{
  "d_model": 128,
  "d_mlp": 512,
  "norm": "layernorm",
  "grad_clip": 1.0
}
Each number is 128 + 32 x the weight over its row's rms, rounded and kept within 0 to 255. Layers, rows and columns count from 0. Numbers have three digits each. The size before them is the row's rms in percent of the matrix's.

# down: layer 7 MLP down (transposed), 512x128, rms 0.0417, rows 452-511, columns 0-63
# up: layer 7 MLP up, 512x128, rms 0.158, rows 453-511, columns 0-63
down452 094:120126109101139133152103144122057115115131125147138130148128181146147101141151075049158162114127140079176127171053110154085164153085158177070161132100106084139125138102075164139133169123139119
up453 098:036112056132111176171095112146103148155134161108100142116190071082114116096129151115152143109160133109125157116086112190157211050135144148107139164148103145101122113107149145135103165097099139
down453 089:188093144097120084054108117117162112135108109100230099096124172134176108142120124099102123147094084148129095128146101161098111183142062138128150130115122110160169178132137108108149143174122138
up454 098:149105160143115155099159161174151120096097170102152082152118120214113173178106166140130132117140147070144144136134062159127081106158148161124155123117171149144091082092158154130147116105202101
down454 105:144140160129110086142125156162110131103100086180118152098113133146124053176087108164145112104181120108175167171090115155103111180108121103151159054224074123144143148143038108142114129102156130
up455 102:165130141101109088147105153172118138144096056162137185201060191159144138141136134130130094119170049144127141124067118126111114100150105143130110108089123126192087221050165130078078146136114128
down455 090:048099146141096124148104079122103142144185134110141061108102066139164125143103089088181135175155167083116071160165146152174145109099098090117121164096122141107177115204139137140171160151154090
up456 104:106130159148150110144120060133141186088071069142141113228073121203150138147142101135113117146125105078121176183116118115157117073142105158126130097131135099132092155153151138120198124100132158
down456 117:131145121098121135140165133148144129142130102151134144105112062142127151113144163093139085123150131109104130144077120118176156145070142088090193115205051107074123163134139090145089144164065124
up457 093:129153112067154154127170128099108138093148137126094131175072119160113149123175119129145153128159102102164120096170076129087168174113145146133183104124146150105086113089163140082073115104138141
down457 094:132097114100070122143135122114140159106173118123130104163124165136126119172132133111131112137129119065188086037106058132061046166160099138090130148156128143150142108108104157091135134213133111
up458 094:107170094112178117179148116190138143128086106137114054159091099146208153167119158109156167143090126138143117154077090092102129095095190104092149157155161120103177147137160077149131093087184160
down458 091:188114173179119084142078173139105036162153163113122179141105159082161159137113120147137073180041146104111116125089125134112188094151073121181110139137113140143123101150141144110138145177106128
up459 071:126111126128150089161153093120070098146136097198121100162116174071121143076181095057120116141105159174106083156109133112210145102113100066113156172082156099114144102143145152139140135153124112
down459 065:123106115126094142095126183164179135108154141077149090094201145124136099159080183157136137124158128133191128098146160158005095152160156176101098135148103093107141119130122165100115132129130163
up460 125:154121099139198114132121054123113096045160131110168025150104099117114087145101151075139182154188124103169091136105158149145079153133128169111149129136128088140142125127193131154152178113150136
down460 133:134125118111163121159125089129133138146148106179136076157115086117189086156125137067171172151134166174144086154150139143098108103087095088129218145121083100093149130141144161143128116078139122
up461 093:200119104113202103096098152069177160133126141135083149129112129099087161104207068118115133136111120127137146148112175107113115166115149135122146079162122075107188151107098123114084118137092196
down461 095:096127129098091178103174175115103086117064129155199133097128183215130099176152176131132124137163092160084066111173147079121121099075120119151099134142079152093102160138149125161167098163096076
up462 092:180115117123156049140112157161142159044089140096105111124164136135104096115128140174126180126171113085182123163172072041052158144168129188130153136154164106098125103101145145055155115143066150
down462 094:169151150166156124115077136092156206095178104115136151130186156146196079176084172173145150139173120092174096120142139113014132100101115115117114147116118095127144172168113157098119095167094115
up463 103:140169132170132165154123131168088211104102077113130136162068105123171178174138116049090115099094178145126169105119096169156134197118135144113142126090119102115178077126179101119151077143167100
down463 105:182120155130124144135139137115116066139110125096122133156151168077180083153161124117115123130212085199128129156225121110105156074138176113150166166162118125120146077154139171096130156121141134
up464 103:142126096170103103103134068104115160148138165118141135146159090156103141127180116094118155155149176120153122173058111178080083132109115125170148138130108064149174132135151109134130183148208124
down464 114:129119182055208127115152138099163092149110139140127173114182110109170154155094125137131112079107109122099125180112097186110140071148122106148151105122122094122102138067087122211200163093126105
up465 071:088167139137085128112109067136175154067110144085134134099181137127158109175182141145103163175172116095128135161066164126150144094127112134101193154127199127123116088117146142173083160125094159
down465 066:119110103120095131137131117113139079167196137102102118090109155192166150117151172048092111069144160132085130101141138117108107131108127148144066171146041085134117151172089065126194144138095151
up466 092:073116158089078089163138195156079136122111112120180159153126117158096075135125079129073098073161131153114106200115166151164175128125084115127130149170159170131122085094197151135156158115124196
down466 085:117083149113148090085139124106208170133152146176130134140130134117192149102103083115092074130070180156120124198108151083173063092177094178175141152102132109152152154091143118129110085126118081
up467 092:102089150131102131145074122098179114159127143120140104134132138144172098158129148119119153124110094078102118092099110101108134098141099116126150150067111139169167137098161121135131119080134177
down467 087:130112165147140106118211054146129122100134136128124165119118144083144148127184124160100021094166132155119137142145119130174156112102143156117145156151130135112170105111090136144185120123082075
up468 105:119150156151156110172161184174097169097117135077187190210150135105165104123168101097130101108127099104151089072126086126161156093172080116119126125107098087066109180123141093120145058163134107
down468 099:138110135138120087166153071119138153185181145089134141139118158118127162145196143055132103185198179183085130112123106160168111116063163102156116188051203109167101131138170067091184120116139103
up469 105:094140166152070135131033107174122163085075184136133153133099133136101104108178098143094123134091157145148121101140115112103149138141169188153101055156113166094068151124170161123193125127126082
down469 111:182117105105140131159190125132123053141084118087101099132163109109178120149099153136131155149185112107098121130159178133121203141116114111089057149166188051126166154124093086150111136196166155
up470 110:078131159116144150170104061242122145116131155158109134176089109104121089155164114138091152155154134097136038088143116140081083173125132156114133072097116090118134139154172148115172132108114162
down470 106:141135142095151128183141156171155129108169120159122112071121086221175134194161138179146116115095093122145110140156105054151090106091185163086151171193117143138082136128157126101120076106156122
up471 101:111130079152148047093124112140120134149112162149158099115155110103128136124151130080143193127124107098043157119145162159119167122156092109108161161084147152091134169159189130148146134077098101
down471 103:103192108118066090203111106150153141118104159171153134124142109120154144098144139121129130095160138102147169153094125135130120207114142094110105100108176147153088109126103122096144182062160125
up472 105:157058062084166106122124163128070109099159140199113165058119103086172143073136118120125152123122150131119137207100127097136070190135151113105105131166070093068077108126185114120134106124110117
down472 095:125172111146123155166148096067145138154073073117140119165120150134089123143203151128151131078135084193146151050155083149134105113120189105094187125099190162120167142120118147136159144120149053
up473 106:142150180119123124117146117084166122095135147155171157137146100163136111134143133154102137115133113132144082104104142215083087104132138164202159149083084127161094149125108193141158086176092138
down473 101:133178153142160128130088169180103117155139129109118109125159157103101125149075145107172106171179103100098148160186128071098103114103109077116158099155102107086104165117148044142172122198164102
up474 107:087119149123095124143125073191141149123101098160117099146200195190204088086074153138143145152205094123129117111151130175184129098165085091145123128115128071092098152075191110102139141181091119
down474 098:117129117148120127124131120097150190128074117094155137173102093147137117109110121129110123118153114126180189124113099109136077177105148094095142149134123117178172123080081074112100134134121144
up475 095:101068113120125129087082141170133203164129162092117128111134123096120115135135093194110126155130150177157097049101123143080086107154091157101131093119095136145175114145131155180113160069173125
down475 095:143166120100037165152152104125176119151148138131150121171071138186133152116127131164106117114171154070072142166098150128193107111109131101084077145122175146086102121138172073125115130139104094
up476 098:099102140129162141078116088156153121104094136108166156086169113106088103170087145177099177102108122119140102123153194155144137138138119119127206168126117129159139143172099093079096152154124157
down476 093:144079144128162140105131169161103074139106097103179177160150118090152104146175127126170110131124067122193120157129110197115115127070146069156109126136138138105131157073092173101078098142146066
up477 092:169120094136107179149119138081151142150141141168141101101091167120101079131104150130137179154087153112154123150123125123145128111079154172147162101181163114108086169112139088146113136082139139
down477 093:122115159094075097064140111181141236193176116117129126138155133085107165142128084089128088115081109091100101118146123152098142154125148112180124163137152143113175130151131137099174074106135062
up478 102:115096139115135153112168120088065123141056073166147136108092095120165149125140147123098136121143144152092134141067109099104162142206147099127216105157142154095146057110147158116093111115185131
down478 112:167191130110107124097110225117153126152169185151134193144114134142074151142085129099100087154089124089105155127175115105132080126102166142171068089167105142108102110126169060123116138109093102
up479 094:162193118156110157092092161070097108144101125160109128124146134170115140124116120142140231116105109055162116115105091134154119075142115070076101126118138056181112085135132204126177098151108163
down479 090:151066106082145088140227096133129072097116186107165161115118144038126131152188097053131114123139159166146081147117140130150081175127098168108116155117153097098128094129190136135075136078166104
up480 098:134191171083143116152130106123114162052112145117081220099149106132127140105188193129138139127094149145122153098148064133090135129082116111153138112162078126136153132111123127102098145058168142
down480 095:183088110151123152117160113114166096126089058092114092093137115138096083123119141126094149191167093085106087133103110147165126151208074090159177105169124107119144177148177167134170157126073112
up481 103:175110179104080120166135186123102143148144057137139157037091142141112078077151100118129147069150135193163158087112093085167101116094089182140101169123166150144155136129063090176116114111115141
down481 101:079144124146185174086090070116133149088149137125101153138140096111176108149145089113118114070095156084137131174189130146123146154151180076110168126124148096165124109140144203082151142125173102
up482 098:104149070099121169137059134062125109168130177096135159106120147108191153150116125116154123181138064169158077088126137075127125131133094131117102126146096042084110107133123162117152134115124126
down482 095:114144148108131090163141148114065112112094139168145121117107134110026124125153172114056117094119141174173130121132169154076115090123156138129122159131128152164129138157112140119114178206179121
up483 097:167176147114109090137181075160104140108117166141167156093103116091054120117220133156084116150147141175127122094090123084113081126120178110116152141149099100116136103102173201102134113096161137
down483 092:072102173117137129106117083166172178138180075106092129183149174154173174167103099097182152148088065149116094133136137136136138100120088112088161165093109084116172127149127114163138114125076109
up484 101:131156114098161108156079126129106114070121140120099075142127111082075161132120109139135157183193116131156120075176187179099155071091143134063108094098155127086147146169152169148116091118188132
down484 114:138132123184151115068113153097123125168107116146179166096129134156127133125108177076094123124121121061083123185117124088127141233155116134181059139126083119145082139107129114141151156158095157
up485 099:113149069102134113131091106086115149147155152165098088158142135163172158096144133089078142173113129095175155085135080114102149090138197097134129114077126154168146160229140152169174137071129136
down485 106:113070125138146144199136191149098185143128169165151122106131162115166029032201123054085097125147162140118114106128075122108146148140122143134081119142112141142136127137152125133164102135153116
up486 104:086165124126138133131104142112102141120148152151111152131123150152148088117148130067097094175139133160141110128063138052104155051128116171156147174164147159112165189114163099118134138115195133
down486 103:138122119199131080103147139131069095163161148120150199105144092083124135091126123173137134086123147110054165085143113138151096157215163119085081181100159113145179097167180102141110113146132133
up487 099:128144106128098081095087149124132147152139149111161108084158162116113164109169120094194146162124065125211064097086119098112138112117124107126116111106130058145108136099135121157080155166149161
down487 092:097103127141178165118071105152122160131106070153122155125076122135120131142097131125074136115135169118093096171184192111157128099165087163086103154158157148148156137122154135118200144123104089
up488 089:092132096065150080104083086113117187155115117074125146133127063130169110088128131115161098103149109146149168071180167162113131103089120161016086126139104067193143169137098159148118130127111144
down488 085:171114130121112122130157158096133116133155126160141123113115168101135158135110111136061128164119120068116117148091183105178081155108170106247056085120124112145162086157089104066130155134196176
up489 102:173094133139114189125091148122123100099157114097133120081169187142126088067141159088079130092159117157123147135151139150115110105132160105163164087131148146108126127113151158116071101090115092
down489 094:061155136118136131124201136157120149152115089150131136110124098115106155169117113108144134127092092098122132184157156118196072126106134149062199211103112182142148089106136121128210106154063150
up490 100:191135089098187135136155159110143150126082183120160167124082068132130088114210104138081128148093089095153115120133066105062126073116144112103187148082127120144136147135095121113097114109127114
down490 108:152140125147143119140157143119092176126117122142077167124136102119117118131123119097127153133139155162102106107096070124041098146114122137126117146136168103147135094111126149112136135168107115
up491 095:104133172137136165169109177111163153121158126090100127154130061145178127134119101133118086123116142141126109149022130128163113115128116157153125058127162171094159150126115104104142075053172118
down491 093:158105045127141073163133111098140116130130108095084111139118129067101079130146118180118150152168099112141080092161110103139162149087078153081134162080171107151148140135138149142125188222124101
up492 108:126091123108176121108162175173083130112033142106121141126140133129168122081156117118160075135191096053124120114111104113067149041133108115093131120152159194093093092165140120137120132125098135
down492 112:120134134133124144163103162129117088123162113150096077174155032119110161129076136158129160133078132150096065116154092070134141169176141181086123189121137096098105182136136134157121134155182172
up493 101:141200135126162164177083113129140150081159057104070089110103142177148109167154165105117120132082117158137093140119114163103077103197081139128119160122081106160130166092215140175129107175112175
down493 097:089134088106168147124078158086132174082092117144053107066131147144101132085105086189131149158144111200108190130133122102144193114190150108154133132123105144074110086121160189116084128103187148
up494 098:144074066121119087123142124097119126120096159149134094137176127136123193166157121133094134137112149073104098085123146173125138115100097166182153137070169171117148136102166128101106170120077214
down494 102:159107109117082141118119128137169142094120131169130133086140134186139116125184135126057189100168090194128144109167114204125093131108196142111125133153117156128153158135152131129079086062023109
up495 085:107149177145176189094167117137109071157110133138117114125098206143163141056156059141142135209170103132148100131124114130143152107152148060108122141137126125105152173094111165099160185153081085
down495 077:164107118115112113148066170122132225108118111023152086110120125146122093166110156130088110092105128106135152084119129096126137136152087156084109137091161096073094130141123107160137076125167147
up496 107:097077084112166144128123091141144104102165133178119086089173140169164145172088138110108133071122154091114078144125187113125110144099090048114146190058154087126160151085120119091118164145089142
down496 102:160209175094056141089119117121100118127058145111204200155133156121126131149129150139149101168183116131141175078155068117185093113090112173085034051155149126157124138166147147166068147114139123
up497 103:078083105052195143158120138146107134124142145101114106091146093128114175156123149105138161106151114138139147107117108177090106124133123160096127154062073136141144126132157135125135142138128131
down497 102:159029139122127136116118118166127124139068171095178127121088124126186118151156137150180162149070115147112109128133145147138078130107110110126166171120108182066171077133165113141129107023092098
up498 109:132142105086154082111170131114077147107162130174093150122085107106110070101149117111078148152126132103120087164166122093184142143095112156150065187147161151176127174151147176115211152104077137
down498 113:141111086147115129159150127142166157168149110093131188110127147134169122102164160110154085163113037104132144148123095167111075102075125058098220108141122109121186164084135133135086093149103089
up499 092:089185111064123112136119138143149138074134131138063193118124092107120118188175179095098138150135137122097115139097147096141119133111128162181165144130150149089184160119145168098146109119119160
down499 087:115124154159093125109077094103079100129139122082172092078140165149116086122113150171129141144155147070072164123179126123152148094190152130127103115138165137130129145137103167141132160100139143
up500 093:093156109112134095098199126152127116090097113127081096114154109124142141114157141183158113123197130093119097151111137192074117109097134096081147076175160177114160110144131156158109154100141093
down500 081:128131117110127112113117116077157123140138162096092102144118102049133103106080103040116125104118108112136123083120096081145161156153149200117097195084148075116129139119158115137094097114142135
up501 106:140141118098147134157105102048104117156121117191148123095143108126121101079130172110127125171126154121133103155109114161145168128172081105179089090146091116073173142158130097186113080130151111
down501 101:088147100168138122111176116143167115111079064111125131113136112104164144149110110127134122116115113095041088118199157122130137116097135144121113102134141114152039140085115095153162129183170147
up502 092:100128153104140122145170140099116098131089178096166167082194135134081210151187120125092163159116099155140083099114134123084099128129093115131163116099177144098146183133124114158068103129152108
down502 090:166106158119147139088156081124166169170172118151106142109129097128148087146127134116155142148100147158088172136102062122146139160108129101103170136144071041119177149098105085083102156138168115
up503 092:127076109132117105195128123076155151222123144115127095124079143197184178088152100097138175119127074135149145168109126096117122101183128123072125132146138139128157093160095125134113133118087149
down503 084:132076100129091090125184095164145128130156142157111143131113121115158203076199119077136124150145185113151149136114166136179136154168118113189075111122121101156106106135080202138153111160117134
up504 100:131110174104097111134135048106103157128151112175127108100148147090203119179110128137105113141158114099140164121123083136177094169172165109134151149133149078156153104217104190056075130173164163
down504 100:174114109180197145150128158121154119147133132076140146116125093104182155116126127178140184153135086080185110130104138096157103087157102130115141137191152098065097145117129096178134105147139142
up505 092:131110116133151157120126142125146175127113057108041119146138120099139163148133084107115162064117123140178157131150182154108072205203127142132171158130139150114088172068191107111138180135132139
down505 089:137126152142040153114108151083129150119131134181206079107074128158162088157118160174210131177105142133112128165122072119111171166091107128138141117119124156089112090144105118115136128129086131
up506 102:153121138101196104074072086142110143172108153133086156122177130104125108163135153142138134178108122117138106116148139064180133153125100127110168122113099102147140175153143120097148143080137053
down506 100:085165102094097143198116124102108149062149061112140147139120084133145142145149118125116110126107099126199168144130144137138088149131124107122207113097146099164144123121118137140157158106116140
up507 087:101110106086155122098175161129152151165108179118064159155125082130144111093152152089137179081142146121157118122097127144153122098103086098112146089160079179112169145096128127116080120082110117
down507 086:143151124105168147156164106112106058140168081111120120145086090101111106156074154108049123163092134083150077144162159086112073104133096175180100111153145072192148122129100123112185193161156115
up508 092:153153124131174105153104125118147115141048165175123184092141139128054138101147139162098141128113165119143112094128128139099112088091083141049162142133105154117048149059135132186083117134157145
down508 097:123145120118038136119177134157096115082174090129152118150143117084154143067127097098165129175144132109135111166102082100131199137171155101143128110115084102171198126178158126133120128119159084
up509 105:100152156128096072154178109171153180071136133108156116130115129192151133123132129141119137170159127119165132072119126055085113101123089140181214078115110118140165123144135199114184127092092153
down509 105:104162143135187129192123143111147145079136119150150124113117135162146112127065114099127128088194087112183138117144151097121138132216050158133153114107143153158138102146111113085156150132124172
up510 098:114131089161109091163154139184067113145100110123089104191099133124109168139173134112138132151186146080094081074137107167157144150173072152089148129123191089112166144158106128093156089099186114
down510 092:183176129133152136135121119101153119169148143112095088041133117107103129067051139160104141139063110171184148129096172118107169070130155157149114159086139170092146131155182124131129112152118130
up511 086:093063142164131133149176165153093096121110136113177151123099104130133188145116220113097133124143121188112085166079141132106147082116139166132113137126093152101125110088149126163187096154142090
down511 079:166082048130134142086155124123122115103099194073108075147130118175160109150161114167128155060119149202097162131118156116170185150148143166172112110129103135080094132123134087097155126090108127